Part of a small language model's weights: 9 layers.
Each number is 128 + 24 x the weight over its row's rms, rounded and kept within 0 to 255. Layers, rows and columns count from 0. Numbers have three digits each. The size before them is the row's rms in percent of the matrix's.

# layer 6 attention value, 320x448, rms 0.106, rows 232-255, columns 168-223
110:137119122115149143097142097126139115104112135136130115176131150169102101126124156114150153116157134140117156098159099107120092110136097153093146120124160141150166122116
101:145110153119099095136158109128151160099120097157117141142127130173126128113147122111136155144144135148124120094168165102125063135104144132143131080134137122099177125124
108:090136097102072172134137137097140163096125115127127149137124104159133110170160124114125145132132114156113123102126151112130146113164132125129100142098114157127154145111
099:108116145128123131175137141116117118121105111135158153098168114108114158193138102162089123126111149105130107105071128166130127163100109167118142146103116102106129175157
111:103128124137131131139091087121111115113141168093147176152190113113133120158077160135140146113116153125109090114136131148160163104109095129135121151123165133183162094151
106:168159199173132134181061159132110140093111116128121111145150149149126144106161103105127110093114119146152119142135080082137123167085113161132126101152145118130113148153
103:134102115134138102089138134102201134144136138125132117137155105076115111169088105119116102099137153127116137155164179096134094144154123153149139130148142163133142126111
108:111134140122093126102118136113104127126119122128161145133136106128175122132138114154121137147105151156162078108099153151170095094144139173160162148111149099154135154138
104:121113133159101157118119126104144134163143114124135133149115126131080125125099123114120100131121157118136177150122188116108115134138142085102135117151139144111121172121
104:123142128119116154153112123144102097079131151111134085150140152199100127149135136105176095150132149096108099149111086128115115153131099110107099137144120133128118172150
101:121126125149158128153101106110150139105120105149140132137118150121135101123141108132163080142118133144123155137112109124119153169097129107161133110112138128095115143091
105:161142101133142151114088083138156155104123114112100117138060136136165119100119157131126131149102122143156187140128114094122119132115100131128099154144097128113140098140
104:143126131109109073151205117125134146132119102135108118096113120147129118102119149151164143141158106134088148162102130152065132130142187140095133130123148129152104114117
102:095119114141150157132144070127122182125111123170132155159144112142124155150111070156114134147165111101096112129120145095107125130135122126118134099185104119101164177132
104:137115126148121121138099131088096106111129122154120092109069131114138117158089132105103136153137091134146120109155154104098140116113170134096097124095156120132131107125
101:119112120094099142185098129139135154131110160099134168160143080122156138156095116116103119154100118137139086120120114151101119156116149140143109115163160111122109125097
116:119102117123155076160088133120129150134134139138046110124130165137102105133133130146131166131121152145147167118173151099103152106107130154146150142128124128140139162136
108:155148127119126140129115157110127145098128108138130092157102139151125106134119161122123156114160114164130128125110132101118113125116119115112095107139124124157126110143
109:161154138145104140124115097102090145133105117114205092137147138186132173109159100095125111162183139127145107119098123102108158123146135097071140130160109150107139121120
106:100143138108099148156095140082079121150134119146119120084181137149136155097075114105148109137131114158122115097120124131127191103089147134089137146158123143136159093164
101:102109072111144127134166115120158132136093145124173125109132155126154123159106117125122137111126131121094143128066175137095143137156121112089103153094147122095158089100
110:080137140165163138122134127109159158091127089155131128079154103124151140141121103098104168138120127124163123161130150107109138134125142108120131097167133164102117127092
108:128104123094084115133152113118162083105140107164099129109128134156169172165131121122084133162125126120115144127134148128138109110186114118139127092118121104120189149131
103:177131148148114098130134165142100131145145099147143081106090141091139117124136133101088143122130146142093080137133155136137129137116117148154113154087104137136132124112
# layer 6 attention output (transposed), 320x448, rms 0.0909, rows 232-255, columns 168-223
110:110132127122167111180102133134131101125126133105103116115152170139080150128137159124119114114124143099141106098180134128122115147165102167141147133129127146153127142143
096:122129136139096142094124130128142058117140154112132131109119142132113103089117130160113157128158102119130156135140096120091113128101149164151109098149149088120113126122
105:136116114097153126121151127130125150088127170128107107152140166131127094147154132180128134180166120132119154118145188097133167104110097189139101143129086103102144158106
101:138106168109090126069204120120157111148089161138135139137121094142094163122134123145116118138110133147129076142145202153139136103140131136120122098140117107150176149090
112:118094115106143096118121120092147153143146079120139146132100137134170110156139111112096136152100127131126103110114139171124117101120133102137153145112100124157111126119
103:107110189127119156149086123140116127123116129168128130111098127144127110126119103126112147127089124111158118122191140131085095172097117102127172113133144118159172119161
105:144106098159134128099151118101155122136122152140132125116143120151097130167126110112148101106186161117096162163131154105138138151131117127104110125107144151113115098145
107:103130129118119096091129129125117133097120110120143141135137120148135134120160120143116140095107130153128128126110130143167141099125131158154105138114132105168141121095
103:079128116128109076140154107129121080132101108157164111146145106124118116127144112145125136168123087112124127122116154137105185135128165102097152150115109117138111127158
105:139120111135127120100155111131110109139105121127118142096144127148122088138118129117095121171103151146148117109148154163090140132145091173120142073105115104128167138127
101:128083119114124089130122157091139109120128131150097117146125154120116130145117091163152087133087164135111134114100135084152143133115142074153136098114118125142121151096
103:120151118092143117130100161096100077156161144144160149138118107131127109118143122136149122123102135117161136164108167109116139150155114132174139129113151144081139126132
105:124100109138089108136134114167156154090134110103103119141124157131108121085083117121131095121161076134127137150133113120135109185133156140076116132116115132129090129130
101:116130120139141131135109135124104106123086144125086099116175105145154156119129090121143119152162120106110121158117154115128135111098110123139159097128107113133132152107
108:139105147143186100147137123131084100107143160143114097115066133145110102127142096104127118135150133082119140157122133188117096121154089109117107138129114111135153125166
100:087156140144069156126095171140098197143124140157120083142106127190149144153116123127113157097153126138133093137129092127126178155183121162155170123136129115129137088104
116:147139102164129128126110115154162109119158116113108131144126170122119113117081124123120170074125174130087125105120110086156125157108115167154148143082120117106102157123
108:145125165113113119140122112097079111134127146094155164114098080120124123173143133110110125166138095109141129111130134120099139064155134083103078140132109136128113067131
109:130153131127106163129122124101099142083097136089146121164129112173111158140110140122095131152120117140116144133128104128128146124178140145122172115110137066155140126117
108:146127163141123152148111118112101142184156127135093139088124159128131071161113099168140114126073136118157115168124145153116189169135144133090114123161097135150132082132
099:103092107156107141134152162116115130106139150124116119126123134107103155137157118092120113136104156089141092171111115156130091103098105117121095175086094130124091142130
108:162128124157169147141123110126126108103162120142108129095141161132146130121110109153134143162156102126146130097145126201120137123166150102100127092197149133114152157108
107:153148138108151136090114107136147094126115156129083129101121141143140151171164116120170130124079095144157169100185114167114098109150134146177119086121099090106104155101
106:103100155126155154140175109150120155113141102124215078100117126068126100086141162155135127133107126088164121115122113099117126157125128097077093121162141115108129154130
# layer 6 attention query, 320x448, rms 0.066, rows 256-288, columns 168-223
086:160119091147057130138096107118124085107162156104140147069113124156121094119106134171111072185132147106100129138087101140108108145116112086118125087129120112140120123112
091:142132140146159078154129141123111157116158130111143096150118101106139139181116124144118127173115103145143113137109091101146172141171111104142133106148130168160129127104
088:122169159102130100098151081114148138113117150117098125155123139057185122159145096125127141101141084169079166080146147089149125102097115155120115120117166091147139154128
089:167101116162118103110129150080153108130078132147139087121115117111109118171091140077141101115122149109175064121135132092121120120144152162124179099134172140113111155154
088:131093126112135160123113143086085130137154144137144123149130103118135122105131099150091131077079127123094059131183127158111116109109123141128140122114139116115113084132
094:153143126128148132103119094130116117103107100100122142162133170133141112146142094156126145122100106151142112138122125136146144117175164169122099121091155130137110162127
086:125084102145123120160151099137156114117109141104166119104115159151135135075145139123128133151117185147144087140129114132140122144114114118131120137121083148092148127096
091:136114141124132119130087139132141114137139161162141101099128119160143116124153166139118164163117125158105102128104096134146177080169131163106136179127166105124112114121
093:107135109138129147135116095134084109150149130114138152093131135113150115095113105191079091105174154144115129160131115108125118135159110099092115151105111094121159086109
090:112135125135101121169136121098146167128139124141116115130126146137132093077113133101117102151105110145113154120115183140155140114141142120134123139126150136121143186141
088:115152105132136147123105108173117145062135120105128100108155148100117108115097095124082142157129142160110106149111106097117161127158117165107113115118114156166104166124
085:139140125148152147124125111096124161191127134111124114111129112129149080123157136106149164145138074156104098129126151141160169155133131108136130135137152140129139145131
085:128127106153091174126136133116128090134133109174156167112131114114111095132093129141088118165160135142121123104112154130155135097162091133122160114166105097124139115124
086:118089111132182130136152089121083163188115107104113123143180117114123081089111142089088141124107125139106126158169132074130140085113112110159111126119132083144170124135
092:107138103125151143179151121121115118089104092098131138130113097130140133142115131139127139145110111096108143178162156070103144164120106114098119130110165143095093132174
087:125172133157098138153124148128143153139112137117131120115140128110103135196137146143149109123086140109132144108103178148180119150128150088131142114127115182149133102078
086:147134125148153085161109173153116168150173189146184079131111086164143148155118136161133121145152163095134121172140123114101125110118137124120139121101155124109136109127
086:153130109115118131152097135140108115118178095126106145122116092135071135140130139127160103127129078129124144142132111128143157098160099132151135103132131154157166106100
087:145056087136125123121125132106137138143116116124124129130121168096143115093120151112141130119139127153118135100149138147128092131117122095118143151155109141095197137089
095:123157183176122089121142138114125129145074142119133135136084124124138158104162118114129150132100169121140135086141152132144125112091154151134100115118103155146127095150
077:111141132123114146123107131094179121120132156137128145162178140130122154121175161118150104145113108160133132194134104145131089099140143125156122161169120108102118110181
086:096125163167065149147134135108154126137141116150164127123132142133071116129129146103114085128165126075152108108107108181121135133139158141128134113168148151115114124124
086:130106154147139104121120176087142150138139115151135101145174117153150098166106122145097161103089130120080106118130113120164109113131113173092105170141096127098127195147
093:103138155124157086156164131165103123159134127161132104141118145156088146148106087138071100107135147077113121131116154118157110090166112138154134175128174137112149106121
085:086117196172191136129139085150133102185122141146125130113125136112161130074110090135138142131111127090120119104105110127117155159151152117089140140147134122156142139177
089:113155092134120143136163161140102090146180090126194123135144125119077097124125091126146109167168159108107124137127121096124114117144163118184137106108079133111116125135
086:161123170123122151180103134161147158104122149113104110118137128118123136112132074132169111161139150151090114184124103130161155121129094102115086132105129115140135097104
091:092132158108147110131134125172091105139113118091175109153122139127106161144094171137119161093145098117082164091174161095127120107122141133158102138128158102105145098141
093:141150142128163110142104128159122116115145136114142112177129139155126110133152138140114104125152095104095139133148119143148149080138145148067122112128132106108158109126
094:106148096116124142119172128118151109143103108124137177155119130171099088140157137154079132156116139110145137135156163101103161100114113139140150135108122135114168117091
089:107106120104137146124095088108143125126148130134116182123107136135141176093117115128100115111143124137126125137136138143112160119099104129147144127119090151098146109152
084:128119113125116092100137109122135092138126118116137136127158124158117110138145167087121107084124093132137130112123143083095142082135130125166121078105172139135142168156
086:147096124126109147113095096154163130136129119145146108133171125103097129192086146156133178160140120185147115158152116141126145116153131120121126175140114128137109118136
# layer 6 attention key, 320x448, rms 0.0669, rows 256-288, columns 168-223
080:103118084105131101142171168084110127135153135099131115111110117112101104121134122152160123169167135156113116144126126146125135145151097155153143136135101123120123118113
086:143148131089084108160157139114087111131142153146136112105088122117154103109176131163114108125140157096132108141099171119131100159140152137122150140109119135106108172117
082:167136124125101164089135150164174109117150098087129134089101133139126164126116154150109130132125090112125165099098125080171167129124123128166108115156171117122128133110
083:182144119100131162124153111132147115108121118110109157122119153122102157139123130148105078157107154127153146134110115126123113104141135108127123106121119129116097143092
088:103109152130132169124090121143126148164144123149108077120115140146117173121125099111122129118169162118113081152118134150097089151135147168158124117122104152146131127121
089:156183094107069068156112095172127083130090113121131117094137147122082129138141122156147065127125129124144159130115145102118109098154156156129126087105149150107085155121
080:115151121102132138109093136137098132123142142128122113152115105147186127078106162146151096120097118147114143128147159113106141084114137129069119102055140135128116160113
094:181122071137117093114125079099137124160132094096134146143116153126158126127131120133159136119120133105097131134142125123143129109169175141132113171132102152145128101107
080:116145189127137124083124127137139153146138184121128137160122097103147120123149115130125128075132174124157120091148131129131110146121136096167141119091112137129153165113
086:105116098114111098078144097137080108141103131098138107151142158177126152156156097196122149187114152108156127177117111118151186097114156125142138129080148129130098114112
082:149102115205081194143091088116118078114117104164130114098127145171097106106143124123122104125143163111133159125166158127128107149124151136131115108095133103115134141139
084:093160109130154142100113146161134117142142114142135127107097099093124123139130145103110163126121105112117162146129142146113185079133206142126147150148127146109131140131
082:138109135133102141109106140144127107127149126118099119157130088118126114127156147131144162125108136112097101127083076132090154077148088164123110139152174120124125087115
084:116153153111120118128088144119110110150151135183143133165089106101125161107171151114134073111151101131154116104144121116085104087108152141163122139140133119075153088115
083:089096126123112102087155104144113132118117089128113124090092125104138124083115102129122124160135140101179100102163131101103142102129167129167150148130088129111142103126
084:119132129114143084129116104141110094132106111176109079126172110104111123096103129081105126130147077124096114139082098150147135162122101102123124121124103108093106121088
086:127122151138104123093129128127108158166155155141132138129151107141143107140094157112125118147156118147103116127118134182108145153124160150156137113129102103097119107175
079:179114141152138131133086119137131142102127107102105101085142121146122092152143145131129097129152101144116129074133112114169132097125110161111136091104140152141072124129
083:131104106113114130114148141119136168126118143122134161111109145154094206123155103109145135122175188112125166131119128128127149170097116087154131160140109126115124144110
083:141129155113142151087098139120096107094131071152130159133128099122129094140132101130104120116094145145104147143102103155125149097144164088159142105143184192161104144099
081:139177137144134102091092148111129152097132146155141111193169147118080108149130141086112151151110168163139122173153109133100154121129136104101118150124149121124139117125
080:142146134133167148119142115155096148129145104132158152133117084114143131114138132105171125094113158140098125144099129143133183156149113111108124162194158104132139181133
084:138143138133113140117064122150143158148119112144108113111131115108130125152120099094115152096168122156153142141152115103117104129152114124139087139161164124124149174142
083:133118098103137146077135094116126179175114148165120103122154119151161086135169150130101118156100133118152124115163117170134180089100098127158158128107107160139103141121
085:122108152106119146159098178156126106141162121159158125128150151139111139159090161131075103139128112141143127098111097098128131090122145129107131136161131124102183109145
082:102131100137089119115133113158128112135145139127158124078148134124151083136118132151129136096161105133143121186144111112136123176119081083159174118130118132126147134121
081:109106165143118074123109157156120120089131150127149118102120138115106093111133166182152101168122146146131136138138132089091076120158116170143119106131123126136152140079
084:151091136088141127130154077109127144112132119120147125131130128121167091115117152113158098111165110136140125130135169112140120125126091098134136159143161132101129164119
082:163121116136110137123104106117105130111121080127150123132113103136142129131128066128131111138128119130109097104127130136104131142098171141108150114126116139130115142101
088:141111153110112162081109152126108158141159110116122169120140120145127148148160116143145097123109125142098130095095120092147139117127084128154111160162122119136082081106
088:137111106111158103134126130142088114138154166103133142120140088144149150119124123099123115139133126133159111147111163161121148088118116134159138163112120131136117114108
083:161130139125122118117131128137146122158140200144159127129136118104095149114160151064115145141142129125143132104138072145110105105123077117095152134143189128117147176170
086:102153180114138185095159114141202133132104101156119108124157134099121161114111135127121092112156149164156143172149140078101167149139112111123119132156093116165139140128